Weights of a small transformer language model.
Training: a variant of SOAP for these matrices, 299M tokens, 3187 steps.
Each number is 500 + 40 x the weight over its row's rms, rounded and kept within 0 to 999. Layers, rows and columns count from 0. Numbers have three digits each. The size before them is the row's rms in percent of the matrix's.

# gate: layer 11 MLP gate, 448x128, rms 0.0824, rows 367-401, columns 0-127
# up: layer 11 MLP up, 448x128, rms 0.0783, rows 367-401, columns 0-127
# down: layer 11 MLP down (transposed), 448x128, rms 0.0805, rows 367-401, columns 0-127
gate367 106:528505472560435520522474534547503572462413460507544435475487517441544525482539548479409494546516414530452478466474558561508485533425447623553479480539478452477466493494510503497493554485496498507504466550515473522558429450533464488487516518478531568486536471481405546507497454464541540478524435423513485459518451491476513477522529534471532514516477431529452474494440453453535464488498
up367 100:561517548564502489491429442535583481399511490532567561560525520454509556508564528436555504527508571527440491492505592513503540503443499449531538527468562497447482514486534524486459458486463506464483509537443476511520518449551530593561489488539409511469525509523521420552444485448510466507531469559513488518526484499489512484548552503555516487444442493518485513565467435485472465505512
down367 105:482577498512553494556527591503497406538510451515404489522533545474521491537468518437605495429523573489525513493480521539544413530513581488455501471536518438521489455506510464529482522532510490419552531494446521494529441503503520512444504512470536517438554520511488460433485445426490454563503474473509505484495557491531469437502455507533523474482462465483505462492466577545521555557554
gate368 103:501512483474496484460499506543497428525587521498451534497476483531526576515493496481478457422531553532420526481505474466465559426461536473539536461473550472507529521504474559460482504494626441430464471382455473498506537551544465553449416491509486523552424514553461480468486471524525487502495509569507431510487468567455492475518512504505516474516523518530585511501485522458500464502409
up368 096:501508527522556548530476446535498523511526502501539467504496583528501424479467494529541545496521533514465529479508545541473444544519492513538510525521504526384507569511438506498480516524494543492482476419520461515439502469504508572452477454435556537441441528579512528464445480557587533441503536437486508506456578550479537460510601494575558491498487486425474507484480474426494565490527
down368 094:533536572422542478520472485478511523504559548445534593505569460456458460555499505531511554457515555528506538549418579481450514500537554528464467509480428564570491515464480537503503404484494439546607443453471515470421506513484494456533490567475431522499482479529508480431470536463458481481487489486526510458541502444513500534531457479480452479461490499503543467443514494507469493440543
gate369 095:560471477532448534527506491520533424564457426461447485527459514567527492499469522568478605474500529477522495547516491557464559518527467508477540450435506478522478496512474513478527495450566522508463532481521562453487561500491521490440496420498443523574466547461500543503516532504525524538436597496556474541522502503431482445511421454483467477487452449554400458517500474500546539540553
up369 106:516500536463576492577533528494509493537501571556458532478458474469438466505487500528475500462543604517438565483504499441581520466560538389499467508506592544536471500467504535480534489423401466438504548517553534509480563483518490507529577493490544496493525519465570480491477549539513510445463489514485558483494496458505470448464546503494394499491467508541557515494528465551536510510479
down369 104:503538502464519535547531517551473437500532513531488456475542423497564521467458488486397444565500482465514495527541532478443552409452520492482542522482423491466475606505510468511446483576519427534513470522487505483409536556485459500506453482506546466523555489521462503483528571537480465520484468511525530455515449536426534465489491515519474519443440446602468516542491529433510536549474
gate370 102:452497495542527580552434473480490460501561523475482488480534473469517513483493465528429520461485514447545476504466568485525485568510494584496478537445491486491449528489482524579487517503560518420457518500520527561525446530540583528476430435519470525483501532495392548463487573575520541502557565435534485431551507494496423474520481487561472560482481461431483484499480448460503440486491
up370 095:515508450474524548541457443473505486465485521499478475498463460436478473500494542435507423518510422615485552487497527421504478515499501471546481493503521545453559491504509504521465502480514494637498492535433529544555484544518474483504563520473525448564501452454463497496443391502477434561489493522493522435589488485512519528469521526528513522507475563428508499495492620480547491508541
down370 096:496508503517531512494489501562457495535472477484546454510469438563511574536522496534532532507530472542428473468500438429502466528582541449468527491483517520548517520464535421514472502459548559480467497485562545539503544449433438500464532439507571469553564503532505416546457529553477494465468450495477472450469524488424569547493546407483582487490491447574465488496452531459488471535487
gate371 105:499456510490592509541401494541440466427492528525519439455506414536477494519615461539533564505485560485419463535500456476479543553537477536540520506553506547510492500513506495492463501477504473565487468451594558523470367470520527485488469539553525537472494477484501463446465552523483438467484469517471566543507518471490538504486441476508558446491516529511482495475512528538501522422484
up371 106:531480459474537529505464476518467467527512531416486544495439533444504552513464531479516462529526556482492534422516433486495489520461486485512582500463540454506522526459552453534501537419568486532529536421525575560429495555456479536503521548528519524471508454528590411545462485499471547499534540468473461502467508521537513545492545594458468501479497592553437476571513434505529494473514
down371 104:446534579436482511506460494495471518454513484477488472527546539529543518508490433471438496500506564552456505453433520475457494515410514508543469470516516545441504496512473483427518502466451484464480584585517421517473575480411506484474416493500470458528547500511507509535545539434514459557476443468513483545520454516582540500560447408486463481498536445501558584498515504491483466530528
gate372 099:503526537525508474489503511501561521485514419514513438518534527479542568475463539528501573476518501466475512421474530505552431544517543558469488432597582573530493483495493533414445527531512464492566485495544465537576482548520465496489540489453537540479491443445525550437505469434469505526510468475506503475488510521531522520585601602473518427489533523479524468473464487522549538459514
up372 096:557403494531447494529550499435546577499518572515456508530523481498520531492494476480454504522483491579491481555523515583534503595472534496414500529579445509511491572445472466497494520499413458448435428481436505473513479570438537434500555514492477492501450523479475512447488506515468466436476502472473490470562530496546426464504498436490494445536499474539479506475557437497431503485490
down372 095:482512464501504452582503476462399542493442477485529531434543485463565501507448474454517428506556474470528440540494432488515508532531498477479501446514471519483458430520518436395507470548505507533519472520481518487542537507494504562508455521511548523484519518492563552448560524532466542465477494511524539460551465537521508454514535592461640432541490525483436445477505448552490479462514
gate373 103:483541465526516484532489529443454497462505481459507505512480558509498486480556464542640561554511543447568455539584541463480591519539474564544514498519500510566421520484581483522441501495515426489559486451421529466501538563472549485544543546547452526500449515474474506513505482489506533481440478476512524503510472495426559465476462577446528462482536510456470519496512474518466545558528
up373 105:515499472572489504536535437483468489563455484515541470458426453519467592481538420506557475514509438447477548471528451514460568496533491518438555526523503486518498496499477546494561533515557522445578539533457512449489518480474583497478560559564519543505489587486516560521483533533488530485483508458455583513480583512464521430524486510477497507421499516490492453501568478497570413521496
down373 104:536509534510513496466516496432583483517493523510401511472481511436496511492442429457391523439540546542466490550520511488488531441511488471471500575560491451514416435408435543521471525425525539576496505467511452477548501486525521469538494479483500559500481484522544509508510480515471586506484489472457456462528467448473468506486531549423476523455486519488506490487506525517544626438525
gate374 099:556527511535492514533544482471515475556486465469550476454479513459572516486436526549510461451494577457527519519432573521559450524456414486486551517518514451526452442475521515544473501536455471494535504497426518451459511496547503449503504458462484483487541537528536562478447470510547553529479541587592426511485450438468477466585593454493558555475490527517504490468449517483489552500552
up374 102:539511546459479540443457473414414503532511530543511533538449443506451508510480522482395528494515455536479494476512548536465555568544496540587501495582528421471497503447509473455520503519499536544467511498465500523460504465525479513540435455465469509493501463498492494501523459504426549587586595432514477485525502522423431522480493531434486518548521467525503551478499482576545451521525
down374 101:498456512468537464524495471453505512473515510485511522499498521506455524522551507497517534530507531486484501544460467453448449420521480524483447590504412538533536539518534518527558505440547458501523514421590539576546497574409516559529502487527470459468495575590533418477485515541452464521489507452473551494478554518507519505572509448555449413506495516483537505500559449490487553458425
gate375 104:468524532493513476521424507429474485479515573463523469443484428534433561528556519490515530545543519471518496525494505489486459539587500568515445566480490500552516446495478469478463514495511570537508482597471562533505493530534469523537441459515509465461429482409449592495487440501529538418443517480518491493476557467472480521567510499550527555463449503490540558491460448574504526528453
up375 100:499478520503515495497518531571472522490506505483506532533532480558451525549495550573537493531501489574565463461498564436501501501496524527568545506431516491463455504457466429487539453498550527529576494450511546469523529450496565505535446497500577526438474584598499539563539565547489556497500495493500529515524470467550593480559441509479485512531538516507433437535438484538426476566506
down375 099:436520462492495512474500477495524462549494515515495551507511525467505544412498498524453432522454539439513529531507484623514530559495459424421502450432561486454468493564512540525467466527434511456435488496482531529480542487456484496512486549512570487494460464573519476449500512460528443512527500492436539508544449555479509551441480431546467495466513464521606553510515530531474454462412
gate376 100:525585536474494437531494484537486458411441459513449514550480501466493579520538459543486564425512530519597551474528441461489511569550528502602480461501539491506470488554475514461452457487507512528475565487482477511540539637513495529511473548578495492516533479507434492493467532447530556504505543538480510563548469539520460542565531522506475508465479482564465447516471512481458489483473
up376 104:548548481577536578525482459533527528462525526447495461549472426498547497452550503486507488482477518513460451456479489573548474450517541497561468575490501465445477491483564556486492482525465523443541557449506483588557505536487444501517577481481512461520476601529548499546494477502545509493497532466486555447510501458536419459475511436466505537494493487414497425481423446507574527538493
down376 113:500463540615469508558472538519452542482553511468485464492486608417558523509504405480434453492444545453430505472511469447501484532497552475537499513518487504486596497440486471539551466549507497441552559584508516503534557522516594497520455481491495461498460460510458494551517507578473474547488507540482480554485504486486500460538502480460486523520495480422461513574503476422484478518488
gate377 097:581538526480525510574537460517529494510411434437522522467509504513508539502482487503521552618453613522459435515541523524462547560513502501475521523482574524537494571522493514512450491573567491517488462583521446501501491514504533542571443556462497487505563483473518426518492526501493516492552554475533458555554460559495467483488490447455426477483450542517557483489465532511521464544518
up377 099:456474483491453486472516558527488481502499526500505461535529470561495540516507560520500474497514541468586434572471453477486501446593606520444530537527487525428490515473534571431479501490549478522474463524473439480549497464457495454469518513504482570465527564526523482431454470546482479484587513435538490533547531504509394547536467494431511555505534545535505533535436496414460497501534
down377 095:495468417507485557512538573466553538542506484482477486518476528464507567516486512418467465542506515480493476437496517528467435508576571560417480542499454455453556558523559568520480505547446470413509437412541513482518449525521481479530561474529495499499519440444473544460501492522511492502533525481555459468498512474412575499558494489554534543499465495533514478535451556551460505453554
gate378 105:452484546507451481599442546514489525452550521487493492413477517502502551534515536572467472513501499501553539553498525497604475563561502501502438458486516493498471476532566476443546547478483464526556463487499504506496481474525508504503421467498512559454550537442401434514531502570471524471489523510522521491570488452520509532506425438499523532472546605549536444431507471520445478518450
up378 106:554457497525518453516542502428575444521494521514443505461532516436514552463499477593447485485499501471508486476506454485562441555525454449501547439428482524530488463468493561511513525514451462497514538523506530474538443485409514532475512505498487459491544482491421490548524463504591529530551467427466540564546525451543505438486528442418432474518520448492553543542572510546469469548523
down378 103:530553473492469586480423550527533484524576500532489544543504503483435521558509566507465497476497531464431496475480576489478506414481554483519461543486518532544565545498522523479523505418495504550532564498496555488515376519490510574496458463556524537512559478427507500483484488500501467479424539469436544463488493544521477492539477533588566503515537533586525577505499556478481517497520
gate379 094:493421464524494475535509489475489508567546584514500475474477504463498476541470420592473471465542514535441449464541538598542572538489515508523433515537479451527454509516535549501468513541475445489491475524528590464480504432463460570505457521494423544542498488470449468543519430485443507470475470528466465459427515550425470457481472533514574522472507501528536478557464489508516458581477
up379 093:499467500459510474542510534543494556508579414441432489437437441593529489499480547524520504477532493543445540519584494481539480469528531520464541412561529453464479584554475482525524464514477492458450524514499556521476431548483435539551496466464504491524470491438548450563489530461500461465483463487590524468478546549474548517463527493533459491557480508513536542566444525497521450526457
down379 101:481530449467499450453565506494542441522433509458421494597583518468505519519522468456517481554511487525556452512435479456382496476506579505552437488578467518516501480517563458498521482462499556484562519515519463575462470583521477477453512419475466464520468517555488418500521540533490550543476529493490513491541463548518495566486497468500569441542513532501518464561535483518488479474501
gate380 101:474475413411497567440452519518508509487534472523541479496497474456469526515513424482494619494497548411471561446458479530480440528575506419500506493504533493480470480426447526440466511452580524463536476480493469495556464480494544464456512519562535556475502470523501504532517562522567523510509536480493483511477595469490492504415501469483472560441434483480452440517456523493557514502507
up380 103:507476434573512485569486447531482496508494509499498520507512595551595510445536484482476495484475540507488491463532475489456509494495451505585575439489500503526569535460484436509491494465494469456477469519540468479465533504581471462444459465454582572482501453531461511578514452605541448510534512479551504424461540574491574477432501524486504487496501511603523522511522474453480518521458
down380 102:483477513525491527554477465479513481520542598467559422537431499495478433494574501518461591487532511504529464513504473479487489533458546526526464499555551477449460493488520398451487538431536431466622476503457486526514496442502451467512510476534490477527499524468570483474521528458432562530484434527445438490477492545498471447520487503512513508502506562481555487483537570453522440566571
gate381 087:452513497586486420525449525456431503543521492447502419523527416517444559491546477586564503501484564488500484509492572478406478424538501455526493471494545476447478521460502570540458532445488515492475428508533494512492570513527465536471457499454477463448491529469520484459490517485577485465485553538497496502457538424541525487531504489517457500426460425476500480498490396476513555495512
up381 089:496500538535523520502440418506515529514534534455529498498537498487475489607522528481584490538543530486526520508544495529499456493480465532556476519522504464499473565472497487512520456448452525413509519556543586490435566552534396549489577511518461507481567497476487467470500550579571450486539465535458500410477518582459499546534500510525470513493521451560519550530468506481496509451408
down381 089:450561517483440421518516554463523513546528512445480477499516491537574465461431494530511505543524537480480502458505514529468458511540448560449482488492505413516462536488495483479443526429437515541569485433545455484590571466426502489525515543510429484396573506485500455493555443471484518523475541492519460521462507520481461511544485487579487528450452458530492533493441438460468522578485
gate382 103:516514476479529547513542509492517421535487519468480404507493489474500563475456453500473493464445523506478488538459525425429456482500534524488498469553536494478548496480427470500552546511557469513493538536519497457564574457458470521491525567484559548443529533450539477443531491457499488534484389464462481506568468549467561504431417549525505464434538518444511441567500558478472531426510
up382 100:563513526466481515475482545498438482489395527553483488517518536488480473443559612481460507539487425505515583497486504520524506450452440486528534467494454571490440440521568491526466525492459583479472510514427528546479526501500508533428571440563450546490447498504544510534459468537555440460480496483519462490520480494485491552480493436493488493550489435414482533549474513478590500534483
down382 105:504509456532483487524477472502468473488449539486510460570550502524489560486525546607500518503467414510486478562482463493504436486552489506417425542530527491527424519479515562565464528587532491481529490567508553539479491498520406453481531467515512455494521467561590518460534518443538530478541437508514485553520414488545556478521492488494462541467522413541536576522474501499488538453541
gate383 105:555518543509523510478471556523549530477512549516545535477485487506497448487508461488414548523533576566536495476505532435472530424568552462588449443459430510513461515495427502404494481490505429509491506457433502564467547518454434500535520481500528556563507417460422480492508526554504504482532482529534517505539558495524566475507514506514524566415475514465514513481447477514486456578514
up383 099:512502504480477495552519514498463450495473508512474503501500542442497536395550481528534398522512544527488523540476527480471461511430517486456527531486463438493444519566560469530513511540554535563521534475491519520522578482484564496588451535552524538495534523546508482413468491524469481499529488471505535492441552434594521481472438505520444467518469491581465514424406515569466463464565
down383 105:500505539474548537482439531481479422456517607524432552504519468475463508493507475443502535526474522543490595502541440477461461516518516504557523467439544523486497508496489466482485481478520500495537563573448576566469514472514512511520514477428513478424536443564575402501476542486541423490524522502579563522454519487465488525519564520500482512492528411472479489501469440421463479517552
gate384 101:505506564459511535442517514481555498485481516489527626517416543509514538533447534461506501452437534643483523491532507492467530512584505430485469486481526444456439477484483502508460495522560464482545504515480541496527596463443460495452528561527480532541491490479502433449499591549548552494535545500543515489465504512570467517511468553511485523489481479472497450479451515558438465512555
up384 101:431512422511523503546604497451448511541509541450494514508479516526511500485497522527486489441468467465484529538522534546499510484440500456522495563478476485479514525441460482489480477386542467533473492503548471551508576518455455501492475407505461492485527564438572453490520458466492553471486509406526481545476565575444554485467485495522578524418421536584500449494498477522525460521491
down384 098:490509550460525473514579475513478436529462524579500475497579432459551508505463495456501439453497483467456593538520464564478495557462542474472405496580480514511471429521483561475518513440494489446432475430574449493480542437561503523419466513488524472538487529479540446535477441501493519501520516503524485449512518495493518418486501482461453485494482569517481560465493455460430523456548
gate385 107:492506532429518530510447476528518494453544536491484503532459507527506476551469475555506508502514447495436520457576466486441554572453541517506446519495592477439526493506584489479532489535484432506579530431512575473481504438546495464546512540505547546490502478430517496553511471468499440537414502493467583549525521485455536508525493452415467457511466458544455501492401441494506556489549
up385 107:553583505541504532395450487472490477475562469462521487446444557495448489514465528480479476460426462545496497490459585480526493504546485491430497553489515467503530533518455489409500520530478473534533505552444495572490501488493452478557472454507461495516536461394563535522520511480444509554497501505429566541448493518490459445530468496470485502418516485436484599548507522536474439487551
down385 101:487502435460498535450544496482492476461496499460473548546516446551478553488461480473515450475459460510497462528430496529456517532544458506478560500434495481452536494454514463507545535502544495551520512489530559498469395440520496514552458456410531403453505591502465499559478444466517458523483502451490588524489454469374567560470441506508497498455541504559485482452489495516497501557529
gate386 103:566472445539524495503594515439515469495520540502489504471542500539446543520644450477471492572443487497502508519490489526506568478472607500445503470546476532499438533477574525507481485450578491495507541510502522504450517465470514561525494489511520537563487427516531465517475506542517558479505492545446513488538490484499494417590495555527514538444493478560561482489517440543394488494486
up386 096:405553513479541460523504524454578559413437528500480499461460506461516474499441484511448474432480496469464523530527496403509514452523513533445481460495476550422496507578503472496454451570459537515534502497491524503483556417493491525467512517450489453508518570413438528505500429452496494594486470527466513527479483485440500480541466446535532445514459557556446441497485504541468498546531
down386 100:529514487519579531475456555548469536518563512548503513559452483527521515436572442446489466463421468551456479441498485512500580526430555480488473438526526482537486436536486472555459494469530530523528477510519570568472439516552494501447475493495475415514479513517528462426459502532481494540517504484438412525520544491530403536463445468512463472476459460435469581480493533546522520502529
gate387 105:513502538379525412555469514548512427484513496564565472474529447546536489521528454559482516492482461525546465472571490442522419549552445500466511519550520443545478524517483521528549454568451553527524471504534473509573465534532469504521469512532455550553527469438523500545401565506491537499441522545522452527484497491527512410472505485523418498503445504490530488454511552508478463481480
up387 110:562529564487510495579496473459512527484466553553519512450495439443435521469477509507492561506499454488497423480476544566490460457484509474438575571565473537535516454535480482509488478488462561488483508475504465519448526528432532447522599517490539474470467487486469516444455465483524464509478470434539439532556508546535559509515561491564439510559521597412483516520544541492531487573512
down387 114:470438532551533554535459518538529468464498556481551587470512406430439579535510462479539454414459512499480545478506492472529521499517574485437581539607408464509486445515449471536551415512459490455571514560464537491544440503508490469438517506458463466556494504476523464506481492507518448458481467543505500538496475500508454479507510515546511482534451484470509513442489439509483508463538
gate388 092:529519492479500442502512564502545508500467443497566444520502449463532475430487509511518538414460475472524499412463499492446447520543431553534481526467539487420497444508461457597435481520518500490519510496505492449575475502500501465558446511474524447492498456506541469524545514504510489438506504474456555635468513559489454466461508524501468489424481536521474410500560490519494455567566
up388 094:511469475527441469447478505470500501528531540523475480500514502458478485524508497539632464507509486539562421523489487529539545533595579449527480499481410579524546446497531493522516531463476500489403457470531488478528565441540501481452471464474459450519538542461442524505491539532484532463407526516416506546494508501472495506499456546467456481480609479520495527443510549572508549525523
down388 093:557479466497486535469491472523500475526506540604532516461575536541457491503473531521431501531467489519512463454412529570524579567516520520439533478489611510440479534484481529504516493570485573458499544425468508508517492455492551460576425512522492504550444539482495521575535491533492536502538542512527516423516473540518465514511486498610467551477518451480518511506524470469447583541505
gate389 087:484464515540491468497469467520527482455500428478576458532589558477541484469487530499497501471491619494532525568463526529430479594431454480506492625479466548497525535508532524492520502473521505525515483517500459539512507533475429538478518541531590520526581508518529476504592527569487473506437524515536553398473469501515482518508450541485535464470489521484477458497463597500536497498525
up389 091:453483459468496471488462510486509501469531489474489527484454539502561538519439494544535486545409524525471478476491611479516583514482446520574573507516549540458573530498546505448418546513424507485442509493508542503527392488496525516559449531451493461486477512565455499511511473430497574438429477468553512534534538509496501516513495542477486506553523449484571521516475555562456517457431
down389 093:561490477510448466529489500486465438467409462484441471511483512446457503536472520487501632484546526493520469462546567546445519479458570613518537566597443524533435505519475478503450475558524534459568447423529476494517513480500513479504517547525535553528525476475510567492473448524453456515517471506463503520524486420499468518457418488509515437485492494488469497497503443582474482507509
gate390 103:479437471516492543502518484511429446539533522547552495509437508511519444560526540432482453511542417509481559487480490477484499470569533446544524511569477477478553561501496474448560562560517494465506471518453477495547547506515482422534504480505514560535500456533510469520524460471508519514386473465593532560472464499490483536424563443549480466451525425542565518475468466443509558512468
up390 099:557435450520583509536430517537519529523512556484540478517504482492515529495485556484499552474470505520560545387522486579523493506595567472542505553474512391576514549439506439469504520488510444559520426455472459487500467473532470502460565472479568483462495513537495510485493523525528452481509520418534489537482522470546500497521525476488477476576450470530495506512627523466531477508488
down390 098:544501458446457525535505459487577509524445510460468484541530482505511499507428521490448549439471462452472500482505478520548553433446451450388454426512514499540467445493498555445502494462454547538477465527524452480539496497473494503549490442563486451511561443519541525526526427444409510458526570506458509446491470497495506435547506551491575534443528502467538548516456513486488473503592
gate391 103:510569516489488541547547482546517524514477499487543506464540490472450416552514495531471533589481544461461514473570561530511577448479548488560512437398488515520480508541546505525496410495498498471499536457519434467422486537504497488508509453501561539502529484494578509564576447494533513498509467531554556463473464534519473520468525510466522440410533505467538481434536552523546424520565
up391 102:544534509500554481573537540465491539438526533524544481465517513457527510396479526557495505510429515521613472429447522513503495583447503492508558542532509549484513533475459464526528500531476507540467525608479533499469511427455502533430522550551496470504433479503509526513540476530440515466519527523492513511533416463598479464470459505476429510475465463511491534553552419471523465471545
down391 096:493472554559430508528517426547515500485478559495502507498485561543497468511453579560474527448377524435461470571451520428500463468486502458492490408514497470503489494567512488503512473516452499520426476462477493510480478468521513434592513505495535443435532470515462484526514500547534436465452484565518473479509452517496510537465460439543475560514582547493526485462495522538516580457573
gate392 100:463502419554494486551506486492565435490462542551485445480482449486520530436519570437472489549516507506437533479426537444549534458522528514526488613469521413465468401499456503516510478505523495565463482473473437548540500581538568505501512520506512520548568516498482475514521525548481532481526522537522494493548495420525513435522522471575440425464472459503494515475466442472567479519496
up392 099:455531554499462482543459491483466520520428474550478523504538495539512461496493590520488476475507516443504486521475541553449524475499538474481546524507481533495568551529517520492481451538509593466447511463474494483494539465334540459546500412522515401512397557440431458473522518424534483478504476430545521504452547479460503555482499502501505493475573495477469499486500519558516511485538
down392 093:530476542507512550480523462599503492429456543454511537527461441465497511536518449514515457538407543516490494467494426486497542431500511462473416481454521574565494495524495539462557438527576419550445443507508484559513574506558424461461512513477444491516537380506528556526498479494504506488542553512534487488487504488524524435524507557485490490461440452471504491483529511536448464454494
gate393 099:499511470464522448493528412448505432536520502485479454473499455492531504532507525477484514517437466404480399555484496480514441548535516495444533494567536464533562454537463489501513508445516473544474470587496561457563502555500527509491523503510534447537563496449469431556603556485510484578514479503419576522515497552492503472515479508459445434512569488478523494461502470542472495441548
up393 097:502509522470531478479499504476487521529542540539525473483521399480528492477497496522443440475597540467530556432453478508504532531476589451498505552484468542443571478460507531537473484483558502505455558462384552548506558479547578496512440507587504493579495497516541490498497520459545513520515473499499390545574531426504555467480516480532475484470505392491515490487468507481505458514512
down393 097:541574535485481444525459555539495516546495472512544441515499480526555538467572450510446516470439489496489462520549453562490457583480424558477461436517441445483505497549497482499512557489412547443451464451539496483459448447452479447562487496536449509511529542477471561494563460485494468539491561430496507467514546541483477505431456450452514505496441479481529524525562455590480491521483
gate394 100:466497540428505506441491502515542535481409517505435515556506565523566581419470475510440465548548562517508455517541485478487525433521473535515528473539529471490502498500546504535527488532522499530501576486490467553520538604502460476458547492554557451541541449511473475443525449519598491557534527523460467456494504508472441495463532571440445474555466492557476464516417461506509537525473
up394 094:503457554475438414489545468500541509520514552543614491515506536512459495503503433487501490530483489423514503456568484498490492437500493505449520477483535499460544507528542488455488534508559603471456480494479508482460537447463542506537500434503429451503458458560517535555503534477464533536463565500475546559445490569527490556516496398548543514515476469509544568481440526448486560410509
down394 094:553477506457499515492484597469549502457454545542458503498441448501427514513516522461565474516545512467482560550500460512496418551483440557478480463528445496570482426480449433550477558557523524516522460485489501553551465516476476538504534464515510517508431502465554488455509470500506461473404539471504490457483488578456414520461491544523526478498484594539531467561487523575514510583492
gate395 097:487498547509549510476457497462569488578503551455489519473471549516543610492493519548499506520494489529434515540508442475548459453452502480552459420381546522485538450461498490537524488542514501511483448479533578543536535518546438524464528523523497465489516553457542550552512516555574523410479477560491571539540515477479539437505455544498502457552510489455536461436521538454542546506505
up395 098:482510499518513570421492455430465463496473547462472495551571537467519488475470485528538563582539467513474517527493497488508532587432537554511487559440491565477470534492510515483440531552430467549556510476458417518492533531431472483569520504473528480490459526469500482494522487490525462433467395481536485551518541419544527507470586469535501451493480454442487486544482487470559435451518
down395 098:498524524467506486528517533508506537500472525537425514507515527524524464426502515538435522554509516473529493513526531547502468552529498516549467525482392506493502535510458399484501512566463454474548525441474396533558586499445508499508572423505506443482516443472477532433542466499491487493439467426503511527501475600506562446506455473476523490548538455529491519438530401475503514576475
gate396 105:482539455507473564576547521476555481531538522502512497491463465536531468552466448547487514451470475553578489526486493484533445556500465519480463537450481525564568566524515411497434542604532528590474522415434506493495521545557515533477469541586460482475472512432529488517527465500477471539435511477465542507539426510533449420454447480556482464486556482480504509472502520477486486481529
up396 101:527466528504496540460511539447502492529473408509558552434558524501567511411518472484592498424547520498540488477524515502479469515517583492514520473498459487515504502507475465565449519421494443526530536492497525412438502554445487500527527509522522562444535450515452503485528529427470465465531523427501546485531416492423462509435504529535554558529553492581461519499558531520469491494450
down396 107:505492413527454460531437537508491485492483504528526475492471454516467561473519475523461469556475551439495523537523517443524518407506476513412438405510523419479447443491504467500556449475521481473565489519531517495460579556495467509540402399491577450500530489506457506511484461423528449486523558497508514510485499567534511519536513458505494513564465540578515468407483500505513501493533
gate397 097:493508487516451491519532427555417509519439544443533491482498487510503486497478529566449553505513534489547490529487429430504529521459480485412455487446490419492555450459539475520512472554570485521538546520501518472510507544454458483472474456556507539511468516463517413531540521492559420502472532510474519525539431591451470474489419487488493443531483443559459500517402499416503532506549
up397 105:478484438494491534503500510495552507450497483542483503469450493550508546524490597482446477445540505445498527466433492512479490486537496468485465551411437332512483473542494515483505551565534542541524511462528496531557463524497498468558467563487442551493524515460497455515445513504507476621540482569532546565430537517489482470508521497478462570503495498566474493454474478500455467459453
down397 105:502480540497450522523427483479489360496516541472466468555525451484519525562536522426487497437537494467513457522408438481553525481486458509493493459543545530487551483488499512478494522511540453473427470491490536578497557546511494525491519546409469550558496466483478525475489594504530533528510498463533507573494490606451495552545490562479487517450550497498487436420560456475485482510530
gate398 100:500538520540472466600481529499507410487539534565549495460526553526499515617511502530484508511418453515538511554525519512538481499474491493505524498529522531481512491536486492490556581490584496510445471555553458500449532552481433572439495479543483563552514522547485474559501531558411487449468531486516479497424511540518594568530459510544476484523526460548490467523511498473472581460526
up398 104:507467571509508502504419485439523537485574511466531514452499497530518450554614449442577482474497519544520468508527454482567451450537504435529566503499464450490435491491528488481502431509471489490555516519555533608430521536527467471501497446502479558555533495473520428523457526476510568485395473526525511489495383518491517463528496500500528496521509529571501536480506509500519518473426
down398 102:505450498546472473502536575500479464567459506462541532558508477506484467489527542534462558511485428550440530589460436465506561513461518433539466553533500481485563430457485512532483511504523532441451499553532483565491516475492490469495454596421447509458501467559483535486507400522522499469497486531595477454476495438509486511519545535508512503374522516512490463497530533525513452468435
gate399 089:539470469622466494502516464514471518530471483462501511524511540489555474491498483450428486477398502470431484455598474516494503421521501465469492518479566490531477539491516530521538509514503432446470504573533515515593553405514523547536439477450505417589539496497460477431492516542485471477533477500535487562519507452503474529612487553463537477507507559531533553500494518516515472528496
up399 096:499463545542452479471547563479439502453522457517501536553540518503464510475511468389489522521484528506478416507472533553482509531545459489530489493546551460588596514464531542546466478523459452518492513549481555497531445484479485611523513515536496465492488524475456484542397544532470440485501522522575612480516485465527549560528530534479544465444531511471473500536463468543473491422486
down399 100:520475489511447462527515498472498543459533532519402517475523484544531514509466440471477419474472530552584562485469405490494461452545452523553476454509523534558514517464530436492442509499561484534518465568438501516527487468462468471553498504409441441472562468477496494432483480499523519553505499428544463467515483525509568482582516429480485509541477564573430568506518520484483525540536
gate400 103:484483514473600507547441516466517494458555495515538483492450539442525560450449476495473485485455497505415498481497488551450428515512487472549551469488564453499540493513424558451503513517430416550511466490422482502534538546470488550481513464473436501537488461513537407461492491450482481565473502480472534491489546490461512489595517454517503541485578498569507485537545490590559503433548
up400 098:492476517476519469481480477519472422462510496459492494474469539540506517543440502558515461502547553475444447471445511473420408425468503552490466440561498504477527493456511499497483444459566447577493465490466468532459431452508613425528502477517510516543499499492445567404563471498511525509493454554551532457486484446447506489544484469476544511546488452510534560417547526467452508516514
down400 099:512430438505547507429550495479477501483523494555621550530522518564559499520516455526519500507496561460525453509472417517525496520538526464446513536426449450534557564529504487521499481459514576460486565504517445544451522455460477528510545480486466482496496487535454520529488575600457481417518469494541520491497505442498551511495540500477433461472565483433538533520427441526522468507445
gate401 094:472454504527545451517555504509505493477526524453420487492539479551445528465528390547510502497466521451451420534497519504441584500560459516522517484486438534452546492472516511450532547422504489491533453521537502462481487466521444495467516448425466522570403461436519435481493501519435525490556573473505495497481534512566428476514519521497545503489518475484574520469401455462460504485447
up401 092:522514576477497436499497516450504466534509497560444473477471486529526547501465471599520475527466474523522512450541471530456541538511536529474496537448519513473504576497530539449521449542508484543526543498544517497529482481499574603472475466587490500470504491480539455397507427525497604453519495531484499452471480471455476532501565452555452433590465494498500479449530527557446531479414
down401 103:524488482517422500572514564551500542496518501528532486496528535492486489432539575447483472500518516546472541464500486483553438524446490489499510489486474440505549478491512525549526492511521549452500509552550578534400554521496518475550577537425511464464523552492475588561513491544504446561420477485554441511523409516530498470516421513451487549516511467516480573573582511465548495514503